config.yaml
head_dim: 32
rope_base: 10000.0
rope_fraction: 1.0
attn_scale: 0.177
decay_shape: "sqrt"
dataset: "wikipedia_en"
Each number is 128 + 24 x the weight over its row's rms, rounded and kept within 0 to 255. Layers, rows and columns count from 0. The size above them is the row's rms in percent of the matrix's.

# layer 4 MLP gate, 256x96, rms 0.148, rows 130-175, columns 48-95
size [103 105 102 101  99 100  93  99  92 117  88  96 106 104 103  75 118  95 104 107 100  90  98  77 104  49  97 100 102  85 107 116  79  92  98  74 102  97  91 102  88 109  85 112 101 108]
[[105 150 144 108 105 116 165 148 135 163  75 102 124  98 120 134 141 114 130 102 118 113 112 119 155 107 144 156 152 121 153 145 137 136 145 109 124 139  90 135 107 103 103 111 154 140 124 146]
 [176 140 124 176 118 104 111 117 131 134  67 145 136 131 130 126 113 118 112 121 135  82 113 124 164 128 119 114 129 145 137 113 109 142 108 105 120  83  76 124 150 113 119 123 154 155 127 115]
 [125 148 113 111 100 135 157 131  93 137 127 168 155 112 136  99 127 133 141 129 167  81  99 156 154 141  92 158 150 112  68 137 137 114 129 125 108 119 106  78 133  89 133 119 172 102 118 114]
 [135 126 168 111 158  89 142 109 182 161  98 151 136 149 124 144 108 115 115 114 145 114 149 150 147 128 100 140 125 109  68 163 171 130 105 105 127  74 136 144 145 119 122  95  83 141 109 130]
 [106  83 140 123 108 125 135 129 146 121  82 113 129 136 140 186 104 131 128 104 110 114 117 117 122 144 177  89 156 129 137  83 121 166 118  99 119  74 100 136 146 133 123 133 129 123 111 128]
 [144 157 101 145 111 129 126 139 104 118 107 165 145 118 160 126 111  90 142 125 141 126 141 150 125  88 116 144 117  85 119 110 145 163 167 165 105 121 151 111 136 165 161 108 177 103 132 143]
 [126 127 106 129 158 163 146 107 142 124  87 115 153 118 106 155 130 119 119 108 120 144 116 127 148 154 149 120 164 186 167 132 156 111 121 141 139 122 152 136 147 101 152 133 136 135 128 118]
 [122 143 128 111 120  97  78 137  85 108 179 150 136 131 137 144 118 124  79 178 132 117  81 161 130 116 133 138 163  93 153 126 122 108 141 133  98 169 142 115 180 119 135 129 135 154 151 168]
 [127 147 119 127 134 123 126 101 129 153 120  85 141 117 140  90 108  99  99 127 154 152 166 192 146 107 151 141 109 146 112 106 161 145  91  90 144 162 157  86 118 121 139 139 152 120 133 111]
 [125 152  98 134 128 103 124 108 106 107 159 148  83  93 180 124 140 109  93 153 166 122 115 110 138 118 150 107 116 116  92 106 124 132 154  93  84 180 138 135 100 148 113  99 152 139 140 129]
 [129  97 132 136 118 125 112 129 104 108 162 111  98 129 131  91 137 146 155 137 141 116 150 157 101 114 124 135 129 153 181 109 124 111 169 135 140 182 120 114 112 122 125 113 106  97  78 156]
 [124  81  90 152 159 124 114 135  86 129 125 131 108 106 124 115 129 117 108 148 135 125 100 164 165  95  91 129 153  80  96 134 185  96 113 157 111 120 136 125 114 111 123  99 154 151 172 160]
 [139 159 127 123 166 129 138 145 107 141 130 131  85 157  90 112  98 110 126 175 103 114 146 126 110 141 164 132  95  75 113 173 138 136 121 117 148 145 107 162 144 138 113 162 139 162 125 147]
 [141 124 120 106 126 149 117 130 105 112 158 101 148 142 133 142 129 156 100 125 135  97 139 155  84 146 148  98  88 117 157  70 117 141 151 144 164 124 126 138 119 133 145 117 178 121 117 135]
 [122 116 176 178 118 142 127 150 107 125  94 160 152  96 157 113  89 150 135  94 104 128 126 106 159 117 118 123 127 128 107 146  83 105 136 152 130 124 101 130 125 143 126 108 184 154 127 111]
 [148 128 128 152 125  98 175 127 146 139 113 133 142 125 127  68 113  92 143  85 119 136 128 112 130 125  92 185 129 110 126 129  92 105  97 103 170 143 104 142 142 137 134 159 170 175 127 144]
 [110 186 144 110 146 150 125 131 115 150 165 121 140 102  81 154 127 130 108 138 154 123 142 135 111 181 120 140 155 132  98 122 172 119 106 137 158  93 135 108 117  94 194 112  97 109 115 184]
 [148 123 120 118 113 154  91  96 103 134 162 188 123 128 112  91 153 147 157 135 103 156 117 107 139 124 137  99 109 156 131 115 126 180 165 118 139 151 138 152 132 162 104 129 125 109 156 123]
 [117 103 110 131 132 140  90  95 106 131 145 158 126 112 160 145 112 142 157 117 120 141 138 154 133 158 100 110  90 125 108 114 134 152 100 152 118  88 160 105 118 111 106 138 161 114 112 157]
 [143 134  97 138 132 156 112 135 165 154 148 159 139 133 116 146 128 126 124 132 144  81 172 117 149 153 120 118 145 112 144 152 122 148 142 141 151  97 149 207 150 139 139 133 124 105  97 117]
 [ 76 111 126 125 108 135 161 155 126 134 145 158 109 126 141 157  96 140 123 119  97 113 178 126 128 110 111 138 123 106 157 110 155 158 168  89 148 139  40 102 114 125 100 129 163 143  96 130]
 [162 127 114 153  94 133 146 119  99 134 111 140 174 133 143 120 120 111  87 136  93 153 140 108 141 143 110 146 141 127 142 143 108 157  89 111 125 128  99 122 169 104 173 169 182 135 154 130]
 [156  79 129 127 147  88 133  96 142 117 143 172 132 101 166 149 136 155 149 110  97 100 153 145 115 127 114 118 131 185 112  77 107 131 120 117 136 115 180  81 110 107 127 138 140 132  99 139]
 [120 134 129 174 138 116  92 129 100 155 107 123  90 127 151 124 142 151 162 145 157 160  99  85 123 133 113 152 125 146 123 131 139  82 114 165  93  82 119  82 170 121 169  74 111 143 113 122]
 [117 143 109 121 116 105 151 113 168 103 159 128 155 108 119  95  98 149 104 112 109 132 125 124 126 127  77  85 158 140 110 130  78 103 154 116 124 121 107 142 175 192 118 114 151 181 144 148]
 [ 95 146 146  99 129 128  97  94 115 135  89  98 118 129 111 142 120 131 115 142 163 111 105 139 109 131 100 143  81 134 150 132 117 129 149 154  92 119 153  99 152 150 121 107  87  88 135 129]
 [ 99 119 178 110 116 131 135  86 155 131 115 104 117  69 115  87 105  75  89  99 124 134 120 121 125 111 138 108 121  93  93 142 107 134 170 154 126 138 148 152  94  82 145  80 129 130 113 111]
 [143 154 137 149 148 124 113 123 156 109 159  91 126 110 176 120 151 134 137 120 120 148 158 154 144 106 129 133 114 114 137 160 138 128 126  70 121 159 110 103 133  97 149 184  91  89 138 150]
 [176 130 146 106 107 138 156 162 128 100 131 174 110 129  93 120  93 163 151 126 117 108 114 102 133 114 109 116 134 107 100 120 149 124  90 129 126 172  80 104 111  93 128 136 124 151 154 163]
 [ 91 160 126 133 120 108 114 174 142 151 169 118 112  88 104 158 114  98 147 145 107 114 145 115 117 145 173 130 139 128 140 138 169 132 170 119 142 138 110 142 132 147 133 115 137 141 160 138]
 [132 144 120 132 112 125 108 116 118 152 133 179 141 145 153 161 121 104 129 126 123 152 184 154 112 160 109 150  98 129 104 120 131 139 144 170 126 118  92  97 156 110 187 115  86 126 115 178]
 [120 105 160 148 126 152 122  94 151 135 151 154 149 150 151 113 125 206 168 122 106 104 119 136 111 138 120 136 148 153 157 132 137 114 156 153 137 129 157 136  98 123 120 151 133 108 122 138]
 [153 129 170 150 129 135 160 115 141  81 149 114 136 131 131  81 148 151 139 144 120 134 164 112 122 135 116 146  99 132 141  94 144 108 101 152 116 121 172 140  87 128 145 123 159 124 164 124]
 [179 111 136 139 136 127 161 114 159 152 148 153 139 156 147 131  98 183 119 123 142 136 137 164 111 135 132 170 103 144 146 150 158 124 133 109 110 109 139 173 105 143 130 119 142 133 113 150]
 [118 109  94  81 127 133 118 114  94 125 124 138 107 161 117  95 121 133 111 144 150 128 127 115 131  70 138 102  90 101 138 111 120 118 141  93 142 156 115  95 112 133 138 167 138 123 121 109]
 [110 105 148 153 137 117 160 145 126 124 138 129  99 106 119 114 154 164 113 123  93 146 108 144 150 168 131 144 141 120 153 125 147 130 148 103 128 151  68 112 127 131 111  87 141 155 180 114]
 [ 88 101 196 123  93 142 139 106 138 123 114 126 152 130  79 153 114  92 148 161 119  94 140 154 119  96 101 153 117 122  73 154 155 141  97 102 113 132 115 137 120 140 162 123 142  96 110 140]
 [159  97 104 135 135  83 119 118 163 170 109  75 164 170  81  94 159 137 163  68 152 132 125 125 116 130 113 109 141 153 126 132 115 131 138 113 134  78 111 133 163 131 132 112 111 145 155 131]
 [167 168 143 120 146 137 122 117 151 126 135 152 178 155 112  88 122 120 142 117 101 109 124  95 119 142 131 129 110 171 166 156 108 149 118 132 143  80 133  75 147 169 100 128 153 189 147 131]
 [112 121  87 161 140 141 151 122 126 139 111 144 127 121 132 131 144 100 157  95 112  76 141 149 114 132 153 159 117 112 126  98 165  82 157 125  90 123 115  69  88 140 162 147 178 151 118 158]
 [128 148  88 111 101  76  95 171 149 117 149 112  90 149 154 136 135 132 101 114 107 110 131 138 117 132 114 120 156 112  96 129 142 146 119  97 113 123 155  79 133 113 108 111  92 148 139 116]
 [121 152 127 154 157 155  86 148 145 125 154 174 124 131 119 130 123 148 114 141 116 141 131 106  87 121 109 108 117  83  94 153  94 170  92 149 138 142 148 137  84 131 154  97 103 121  95 149]
 [124 107 127 103 119 144 113 122  90 133 159  67 128 128 111 143 142 146 112 110 125 169 112 157 116 105 124 116 121 141  77 162 119 136 141 118 108 120 136 143 136 125 121 134 135  98 112  92]
 [124 152 102 163 127 115 108 161 102 145 156 135 182 133 119 128 128 126 127 137  99 149 147 138 141 125 119 132 120 115 157 153 195 158 122 120  78 142 138 160 122 105 155 126 170 142 101 129]
 [169 149 141 146  95 104 141 124  91 134 115 150  96  98 147 101 145 105 110 129 168 130  92  82 116 140 171 125 139 148 140 107 168 123 135 153 150 185 114 114 151 172 138 133 128 186 103 113]
 [145 124 124 130 146 116 133 139 127 155 150 147 135  63  96 126 141 136 115  83 120 132 157 128 141 154 109 114 148 131 135 139 154 161 151 168 110 117 154  83 139 133 152  99 129 131  70 169]]
# layer 4 MLP up, 256x96, rms 0.139, rows 130-175, columns 48-95
size [ 92 115 110 109 109 105  97 109  98  98  82  70 106 108 108  75  85  92 109  87  95  94 113  77 103  45 100 106 108  92 110 112  78 100 105  68  96  88 103 117  84 109  95 110 100 105]
[[138 136  92 146 133 140 124 121 141 114 104 115  87 172  66 132 137 157 142 143 148 171 129 101 102 147 108  89  97 112 103 124 149 100 115 135 121  96 182 144  76 160 138 131 132 109 129  97]
 [126 105 138 140 147 129 149 135 159 161 149 117 125 145 135  76 122 173  97 104 163 138 115  89 120 155 159 134 148 122 158 125 151 125 157 103 119  88 150 145 110 116 127  86 153 128 159  50]
 [126 102 143 126 147 136 132  86 157 146 117  76  91 120 143 149 153 116 108 142 142 166 117  95 119 109 112 155 136 140 146 102 143  84 135 112 150 139 117 142 124 157  93 120  64 103 132  79]
 [140 145  99 103 109 151  99 154 105 129  81 148 139 105 105 116 142 118 123 136 128 148 143 134 119 124 155 123 124 162 143 111 102 132 144 159 147 166  94 141 157 147 153 138 157 139 167 102]
 [106  99 143 133 106 152 139 122 110 147 161 141 118 157  91 143 125 133 166 124 108  82  95 117 137  93 111 134  62 115 133 152 144 132 142 107  69 100 162 120 134 130 144 174 121 159  86 131]
 [154 143 157 175 105 103 128  99 139 132 122 123 104 109 115 115 123 180 118  97 144 122 158 127 129 102 135 142  96 151 128 142 140 106 146 162 129  91 121 155 171 143 148 156 141 151 114 101]
 [ 97 119 131 121 124 117 146 133 136 162 165 120 160 133 122 105 138 167 162 109 144 145 112 127 117 146 152 137  92  90  73 117 130 151 113 130 107 150 153 156  63 101 154 152 117 117  90 139]
 [133 156 116  80 125 129 101 138 145 154 129 143 112 165 117 118 146 158 137 104 135 144 151 142  98 143 143 101 133  99 175 124 118 115 108 122 143 128 137 157 109 169 140 166 159 161 148 110]
 [182  81 115 147 147 124 139 129 124 118 114 116 130 105 170 122 139 132 137  92 142 154 134  97 173 115 123 115 108 136 114 123  92 108  93 143 127 144  43 128 141 118 121 123 161 117 113 101]
 [147 153 104 105 140 102 120 116  93  76 155 130 111 146 154 136 117  93 101 100 150 119  92 131 160  90 148  95 121 126 142 119 116 114 168 131 127 143 102 158 114 163 102 141 138 115 138 140]
 [137 154 152 141  80 119 100 133 157  95 112 148  93 112 123 134 123 129 106 150 146 113 184 129 129 108 124 146  97  88  97 111 128 140 131 152 120 165 168 129  88 140 117 136 118 123 147 112]
 [118 102 137 112 163 129  95 111  87 149 140 116 126 100 135 102 133 117 103 136 145 160 118 149 172 128 124 117 134  53 126 124 168  96 127 131 129  93 158  91 145 125 140 128 154 125 174 142]
 [178 152 149 162 149 133 176 109 159 185 101 131 130 128 145 112 113  87 160 135 150 114 126 113 183 140  96 153 129 118 103 164 152 121 160 152 119 164 112 127 119  97 127 103 125 158 154  93]
 [147 133 132 133 110 149 146 122 145 132  94 110 156 109  84 131 103 103 188  97 110 152  92 122 117 151 121 131 127  98 152  96 146 153  96 130 155 137 136 137 146 131 124 127 194 142 133 142]
 [151 146 100 144 171 129 131 151 106 114 125 156 104 112 107 146 137  87 120 128 165  80 122 144 138  95 111 113 129 135 131 101 136 141 102  94  79 152  95 120  98 130  88  99 123 146 109  71]
 [146 130 101 121 146 118 181 173 121  83 141 143 111  95 171 111 121 146 151 122 126 170  96 132  90 116 150 141 133 132 125  74 141 128 150 105  98 123 120 144 128 158 103 110 142 126  73 121]
 [138 126 145 148 128 151 119 163 114 135 148 130 109 104 105 143 135 157 132 137 143 134 134 137 102 130 166 136  99 124 150 112 182  89 125 118 100 161 118 180 140  91 200 130  99  91 116 140]
 [122 108  86 100 134 124 156 122 147  84 174 133 109 115 125 111 134 168 120 151  76 137  88 122 149 100 104  81 151 147 126 123  85 151  93  78 121 131 121 106 129 115 152 133 120 140 125 159]
 [ 92 158 152  94 112 147 126 105 121 127 111  91 160 173  92 133 128 127 131 157 144  84 120  99 101 136 139 136 113 159 149 128 102 134  89 143 139 112 123 144 126 102 146 104  92 134  89 117]
 [ 91 186 141 103 156 131 146 152 134 111  77  85 116 134 132 148 114 134 161 135 151 150 114 123 158 115 120 147 125 121  75 125 164 117 109 113  78 156 117 105 136 104 180 119 105 137 140 135]
 [178 137 118 135 137 151 143 147 104 119 109  96 145 139 104 125 140 120 147 124 150 121 150 132  80 128 111  86 148 145 174  91 153 136 142 121 190 147 142 187 169 141 174 143  94 131  48 131]
 [189 136 111  90 111 142 146 129 106 170 148 144 136 100 176 108 146 131 149 119 121 133 120  93 123 145 158 166 110 125 149 112 106 113 147 136 132 134 137 154 119 155 131  93 147 125 124 104]
 [ 92  92 152 101 165 119 153 124 138 133 128 138 142 127 120 119 110 117 156 150 112 117 164 155 119 168 134 129 161 118 126  97  98 126 143  83 134 102 165 134 105 118 119 146 163 141 113 133]
 [119 155 122  92 116 101 148  99 140 104 114 149 133 117 139 197 171 129 157 102 165  85 133 171 144 150 131  98 129 139 105  86 106 118 132 134 152 144 113 133 136 121  96 142 115 145  96 144]
 [101 146  86  98 142 150 127 105  84  65 139 105 120 154 113 155 148 100 140 106 132 110 120 118 144 126 116 124 142 132 127 165 148 130 143 127 145 197 147 145 138 154 125 119 118 103 141 119]
 [120  88  78 135 152 100 119  87  99 174  96 152 153 138  78 133 118 148 116 117 153 147 175  89 129 125  89 152 142 131 133 126 113  97 163 146 100 128 117  99 119 100 124 127  88 119 118 112]
 [ 99 116 127 107 118 122 118 135 112 139 118 137 138 126  96 114 131 111 108 107 130 106 149  95 141 140 137 121 118 147 117 136 105 162  94 106  98 107 169 153 123 143 117 121 142 103  94 137]
 [142 123 159 174 133  88 101 150 145 138 106 123  96  91  88 131 109 132 108 154 122 146 104  88 119 155 165 137  87 122 119 119 106 142 123 135 146 130  89 143  90 102 127 144  85 108 128 111]
 [139 117  99 129 129 144 107 128 158 103 109 164 102 148 165 109 162 140  98 158 136 140 126 122  92  81 169 118 144 145 116 145 126 120 160 122 106 148 115 101 147 143 152  83 179 149  96  77]
 [125 143  92 131 137 110 161 159 104 150 101 131 175 159 141 110 142  97 160 131 126 129 144 106 157 155 140 132  86 133 137 127 183 133 125 115 102 141 106 124 136 123 103  94 124 111  70 128]
 [144 124 114 161 116 128 168 139 122 121 142 112 140 144 114 132 177 119 105 151 127 100 130  86  88 130  98  99 144 100 124 140 153 109 163 157 129 121 145  96  91 102 116 134 162 110 127  81]
 [102 113 128 163 132 119 126 139 133  99 145 109 182 181 141 120 119 108  87 136 117 113 166 129 159 132 102 182  83 128 140 111 120 146 125 146 144  99 153 119 125 113 144 156  86 106 127 143]
 [ 86 130 103 152 155 128 115 155  97 141 129 128 109 166 151 134 143 100 134 131 100 138 133 100 115 156 158 130 125 122 165 181 131 112  99 141 116 106 139 170 145 136 135 128 125 149 111 142]
 [ 99 120 126 133 127 125 135 134 104 158 114  99 127 141 121 121 121 134 159 152 119 111  98 103 136 108 160 180 136 169 147 149  90 100 132 131 138  73 120 109 122 153 129  87 111 180 142 129]
 [100 130 125 148 125 135 134 126  95 106 155 159 139 107 127 146 123 142 124 133 133 100 131 129 124 158 112  90  82 142 149 128 152 135  94 133 138 127 174 131 117 147  51 193 110 166 119 116]
 [127 123 145  81  70 162 120 126 118 141 107 126 116 113 163 158 163  70 108 155 151 138 103 112 112 115 119 113 124 132  82 138 116 129 114 161 138 119 134 101  77  98 131 129 154 135  97 136]
 [128 149 157 105 158 156 138 170 161  78 179 133 146 134 106  95 127 139 128 142 132 133 152 114 162 125 131 125  86 155 130 163 132 186 135 115 143 133 142 149 162 163 131 137  91 146 164 103]
 [104 143 129 126 141  62 117 174 105 132  96 129 148 154 114  92 124  57 153 150 147 115 149 117  88 154 117 113 122  62 149 110 150 114 147 127 127 142 154 135 124  89 145 131 152 134 148 132]
 [143  76 107 158 156 167 120 127 121 123 118 125 140 144 148 112  80  95 122 143 151 169 108 128 105 109 106 108 148 152 122 142 138 145 107 113 105 113 144  65 178 162 171 137  83 126  87 114]
 [140 145 144 157 119 133 107 107 128  78  64 103 160 127 165 117 131 110  99 128 132 141 142 101 153 163 137 130 130 128  67 140 149  92 151 118  96 108 130 119 108 156 119  90 123 139 143 112]
 [150 166 105  89 123 127 100 128 116 124 112  85 123 139 119  99 162 130 120 119 106 123  99 149 137 124 125  97 112 156 128 105 126 104 133 122 160 153 140 123 144 112 142 152 146 102 112 152]
 [103 132  93 128 100 105 123 132 111 146  92 122  85 154 115 106 131 110 127 156 110 162 141 134 127 141 104 151 124 115 108 115 137  95  96 142 138  86 127  64 125 120  83 108  82 118  99 138]
 [120 132 164 158 153 104 122 147 170 105 136 129 125 101 146 132 123 102 168 164 102 157 156 129 111 105 166 151 135 123 135 113 121 130  80 137  89 115  91 136  99 149 124 154 147 172 127 114]
 [111 106  84 110 144 135 145 179 153 154 151 152 146 164 119 134  66 141 127 104 103 106 140 109 138 123  94 141 128 158 148 149 112 114  98 115 149 135 103 174 124 162 138 175 129 147 127 120]
 [150 102  78 161 161 134 105 145  98 150  95 136 162 107 111 102 130 144 129 129 123 103 134 132 165 106  89 125 146 173 143 130  97  77 155 138 133 102 135 132 174 138 140  91 143 152 121 183]
 [ 77 162 117 120 101 156 109 112 117 143 174 105 135 140 130 134 102 100 150  81 148 111  96 107  83 189  85 130 104 111 138 148 150 165 156  89 132 161 126 156 131 111 117 142 109 128 125 121]]
# layer 4 MLP down (transposed), 256x96, rms 0.0534, rows 130-175, columns 48-95
size [100 101  99 103 104 100  97 106  97 110  91 103  98 100 109  78 108  97 104 106  99  93  95  88  99  45 103  95 105  90 105 100  88 100 100  77  97 101  96  99  91 109 112 110 102 104]
[[105 136 125 110 150 142 137 178  88 103 147 120 160 143 135 149 149  99 132  82 101  92  97 106 142 116 139 170 170 148 128 142 131 116 110 141 133 151  66 120 134 149 142 128 140 153 127 168]
 [120 147  96 121  85 149 127 130 119 146 113 135 159 124 128 159 128 100 154 126 126 135 141 148 125 110 106 127 108 127 113 136 101  88 133 134 101 141 128 105 156 148 130 131 103 145 116 162]
 [138 162 164 150 127 112 138 146 132 115 123 185 155 148 143  93 138 134 127 112 132 118 134 161 135 152 120  86 103 137 123 139 139 152  89 177 117 152 163 143 142 144 154 136 189 136 109 188]
 [133 110 140 125 179 106 158 121 169 149 144 107  88 123 127 155 110  88  71 135 153 128 105 121 143 140 113 156 113 127 125 141 178 125 115  98 110  75 110 142  77 147 124 134 155 125 121 138]
 [ 97 155 106 103 133 103 116 169 119 110 108  95 106 161 169 137 119 121 148 123 130 152 127 126  84 152 192 124 135  97 152  94 103 144 106 136 157 132  97 145 121 167  98 137 102 133 117 138]
 [ 78 156  83 106 144 177 141 173 134 123 155 145 160 161 123 126 113  91 149 148 113 131 116 135  75 118 144 145 131 121 154 131 119 123 119  95 103 166 111 110 109 134 103 132 118 120 131 135]
 [182 152 146 100 139 137 135 109 136 132  90 157 109 143 150 170 131 121  73 159 129  75 116 112 130 144 136 165 128 130 143 145 126 104 138 106 165 115 139 115 122  87  96  80 174  85 139 132]
 [106  80 168 151 120  99 138 131  94 128 127 128 164 111 139 156  87 142  89 130 150 126 105 131 127 120 108 125 136 129 134 136 122 125 150 123  96 120 111 115 137 104 147 119  82  84 154 142]
 [137 145 177  89 108 138 133 143 111 133 118 174 154 196  68 131 141 131 149 124 130  83 148 115 104 144 128 100 148 136 139 106 155 108 175 144 160 137 162 168 143 143 122 126 136 134 113 108]
 [135 114 119 153 111 124 126  83 166 166 113 147 168 152 105 126 111 185 145  89  89 133 137 100  80 125 123 149 145 161 104 123 135 137 115 123 142 126 171 114 187 127 148 136 144 134 137 125]
 [135 144 161 169 122 105 137 162 139 167 105 120 182  93 142 168 107 138  85 117 139 154  82 113 117 152 122 148  78 109 130 108 120 116 144  96 101 114 108 110 166 150 111 136 157  74 116 133]
 [145 167 119 133 109 112 110 113 141 107 133 161 117 125 135 120 122 101 145  87 107 144 150 109 118 134 157 101 108 101 128 121 132 112 116 117 145 116 147 110 149 137 120 184  75 128 109 110]
 [ 76 119 134 102 166 129 134 112  77 117 128 143 116 149 119 116 134 149  96 144 125 114 167 121 109 130 173 125  87 103 135 146 137 166 102 162  74 129 113 162 157 161 109 165 144 144 137 117]
 [126 136 128 138 120 105 137 152  85 118 117 145 136 158 148  96 162 137  58 140 123 119 201 139 138  80 144 140 104 115 130 124 108  87 189 126 115 101 146  98  96 142 126 109  94 100 100 111]
 [160 106 166 143 112 115 153 142 135 183 110 100 127 168 145 101 129 147  83 135 120 136 133  99  94 123 152 138 168 189 116 152 125 157 121  96 124  92 177 133 135  76 117 134 118 131 137 150]
 [136 110 155 143 135 171 124 149 110 166 143 150 116 143 125 157  65 120  96 139 136 144 160 109 168 122 148  77 141 120  87 146 147 122 125 131 150 125 117 135 132 101 111 159 114 164 145 162]
 [149 104 128 117 137 102 152 113 124 106  78 140 130 118 176 106 105 102 147 131 123 117 108 130 156 100 122 127 137 121 111 137 113 105 174  94 126 159 118 127 120 136  64 142 141 127 116  88]
 [113 117 157 153 134 111 121  99  97 123  94 111 124 167 124 159 117 127 129 148 150 120 125 120  92  81 148 138 107 168 102 143 140 120 146 188 152  99 119 116 115 106  87 138 130  74 137 123]
 [ 92 141  94 193 142  99  95 156 137 146 146 155 121 115 118 107 140 108 133 108 132 146 147 174 141 123 131 129 147  89 116 123 170  81 102  86 159 156  75  82 108 124  91 134 122 138 147 111]
 [152 106 124 115 102 129 100 141 147 174 124 143 146 138 123 115 129 149 136 130 143 137 160 136 117 167  96 148 164 117 153 108 136 148 143 161 127 153  93 185 131 127 126 123 106 138  80 137]
 [127 104 114 120 116 101 137 131 139 119 167 131 104 125 129 137 119 157  80 100 139 115 160 134 123 107 139 114 157 106  68 159 146 181 168 123 155 114 107 139 142 147 119 151 170 163 110 112]
 [159 118 110 133 124  87 124 113 161 109 128 112 124 135 100 108  99 107 109 118  95  82 119 158 127 111 132  75 146 131  91 143 151 147 116 108 103  58 170 145 135 138  73 168 126 108 120 141]
 [186 162 104 147 102 133  93 141  89 124  91 105 169 156 115 124 141 129 107 129 155 158 100 118 184  88 159 107  99 127 100 158 138 130 132 161 141 116 111 140 144 118 108 136  98 124 156  97]
 [119 150  75 176  96 127 116 110 147 157 128 111  93 155 133  98 143 148 136 117 138 143 144 125 162 141 128 125 133 135 124 135 132 111 118  90 115  88  88 120 181 109 129 110 128 147 146 126]
 [169 135 160 129 113 122  94 149 153 142 132 162 120 112 130 116 119 134 102 174 148 131  97 161 178 148 102  85 154 148 133  85 121 144 172 152 109  98 123 123 103  96 111 119 102 111 116 133]
 [102 127 130 181 202  88 174 130 121 150 124 147 109 149 129 132 105 122 162 116 118  94 126 120 158 130 123 125 132 115 166 117 157 155 119 147 142 123 128 123 161 135 129 136 100 127 151 153]
 [121  90  78 109 113 175 140 142 175 165 158 112 136 159 126 143 127 112 150 140 131  93 106 166 115 163 161 124 125  87 133 115 111 193 129 178 163 156 159 106 160 142 124 116 128 185 139 115]
 [ 93  82 165  94 105 121 132  75 196 130 131 125 128 131 123 119 180 151 157 104 109 133 112 149 150  95 126 123 134 138 124 137 134 137 163 156 114 147 133 125 143 108 138  92 173 155 143 144]
 [113 117 139  98 145 122 163 138  93 146 119 104 123 105 115 136 118  89 137 121  82 161 135 114 145 172 152 127 106 104 111  88 124 165  96 109 145 109 120 142  99 140 100 144 100 148 112 160]
 [120 158 138 105 136 103 125 103 114 111  96 120 128 110 144 102 144 150  89 108 136 126 111 121 159 157 122 147 153 122 107 112 112 116 125 161 115 124 144 154 163 142 107 171 130 149 131 141]
 [112 126 142 126 115 141 120 107  99 139 150 147 118 117 121 113 126 143 136 133 189 152 113 158 190 142 144 158 124 154 144 130  94 133 112 128 144 117  74 140 119  97 112 137 115 133 118 190]
 [ 91 127 163 118 134 148 123 118 184 107 124 154 120 133  83 105 132 156 179 148 123 144 125 155 102 102 119 130 140 179 140 179 128 136 116 119 125 129 112 116 130 129 119  89 179 111 147 134]
 [119 125 142 103 155 139 117 118  78  82 134 122 182 116 111 120 184 160 145  97 140 116 128 111 147  97 102 112 127 122 111 111 106 148 132 121 125 167 114 120 129 130 124 101 136 163 144 137]
 [155 119 149 152 123 130  82 150 157 105 113 133 134 117 151  95 122 151 115 157 123 142 131 152 130 178 149  58 141  79 130 138 130 144 158 143 149 141 137 124 138 132 127 158 146  93 124 141]
 [173 146 107 158 122 140 110 148 152 120  83 120 125  84 116 147 137  85 142 121 157  91 115 106 113 111 125 139 172 100 160 132 151  77 138 126 125  58 110 119 130 153 168 121 136 127 134 136]
 [157 131 135 128 150 125 158 151 139 158 193 142 117 107 137  94 148  98 126 108 104 113 113 112  95 144 122 134 153 109 166  96 151 168 141 102 116 118  84  95 109 139 119  66 134 107 163  84]
 [122 110 163 124 119 117 141 128 120 161 122  86 164 152 139 186 135 118 143 147 140 109 115 137 147 140  98 113 148 101  98 119  67 107 127  76 149 152 101 104  72 112 135 120 127 115 126 150]
 [145 120 154  89 157 147 148 100 120 133 133 160 136 110 171 114  98 180 110 116 109 123 123 107 145 134 111 118 161  97 141 148 140 127 115 132 124 166 101 134 140 140 118 170 117 152  97 114]
 [110 169 129 106 133 114 124 130 140 147 144  96  72 112 130 169 173 160 118 108 133 111 132 146 155 145 153 141 121 130 100 123 112 108 155 149 148 116 165 147  88 140 112 111 146 123 165 148]
 [130 130 115 118  90 111 147 150 140 183 140 155  95 109  99 138 101 138 110 146 165 118 142 126 126 101 108  95 114 122 162 123 121 154 132 134 118 118 130 108 136  56 125 162 121 127 129 155]
 [146 141 183 111 119 158 118 138 137 132 186 164  95 130  91  90 136 130 158 172 121 122 142 132 124  90  97 171 137 153 128 139 116 122  96 151 126  91 108 120 159 158 151 163 112 110 145 126]
 [169 154 169 108 160 160 127 118 142 118 156 156 159 106 138 127 131 138 140  87 137 125  95 148 151 113 152 136 128 143 154 127 107 149 147 133 103 161 103 148 143 122 117  99 154 131 130 137]
 [104 109 133 147 129 120 132 133 138 130 154  74  76 110 121 113 140 109  97  98  98 128 148 122 106 145 126 163 106 132 152 144 140 140 160  68 107 110 144 161 137 108  91 114 134 100 114 112]
 [158 116 135 111 136 121 158 107 113 116  93 112  89 107 134 118 171 107  89 123 140  96 133 123 147  81 189 120 142 161  95  95 141 115 126 126 120 104 113 137 107  90 105  95 110 152 130 141]
 [112 115 126 108 134 120 125 156 103 162 123 126 126 117 109 155 109 138 121  82 120 158  98 102 124 131 115  87 148  90 143 162 145 134 108 141 122 168 147 107 180 127 138 156 134 116 158 136]
 [133 142 115 161 131 118 149 157 122 117 104 140 133 116 166 128 130 119  93 141 105 149 102 108 141 170 107 134 131 102 154 122 163 163 149 128 119 108 153 120 147 119  95  99 134 159 148 127]]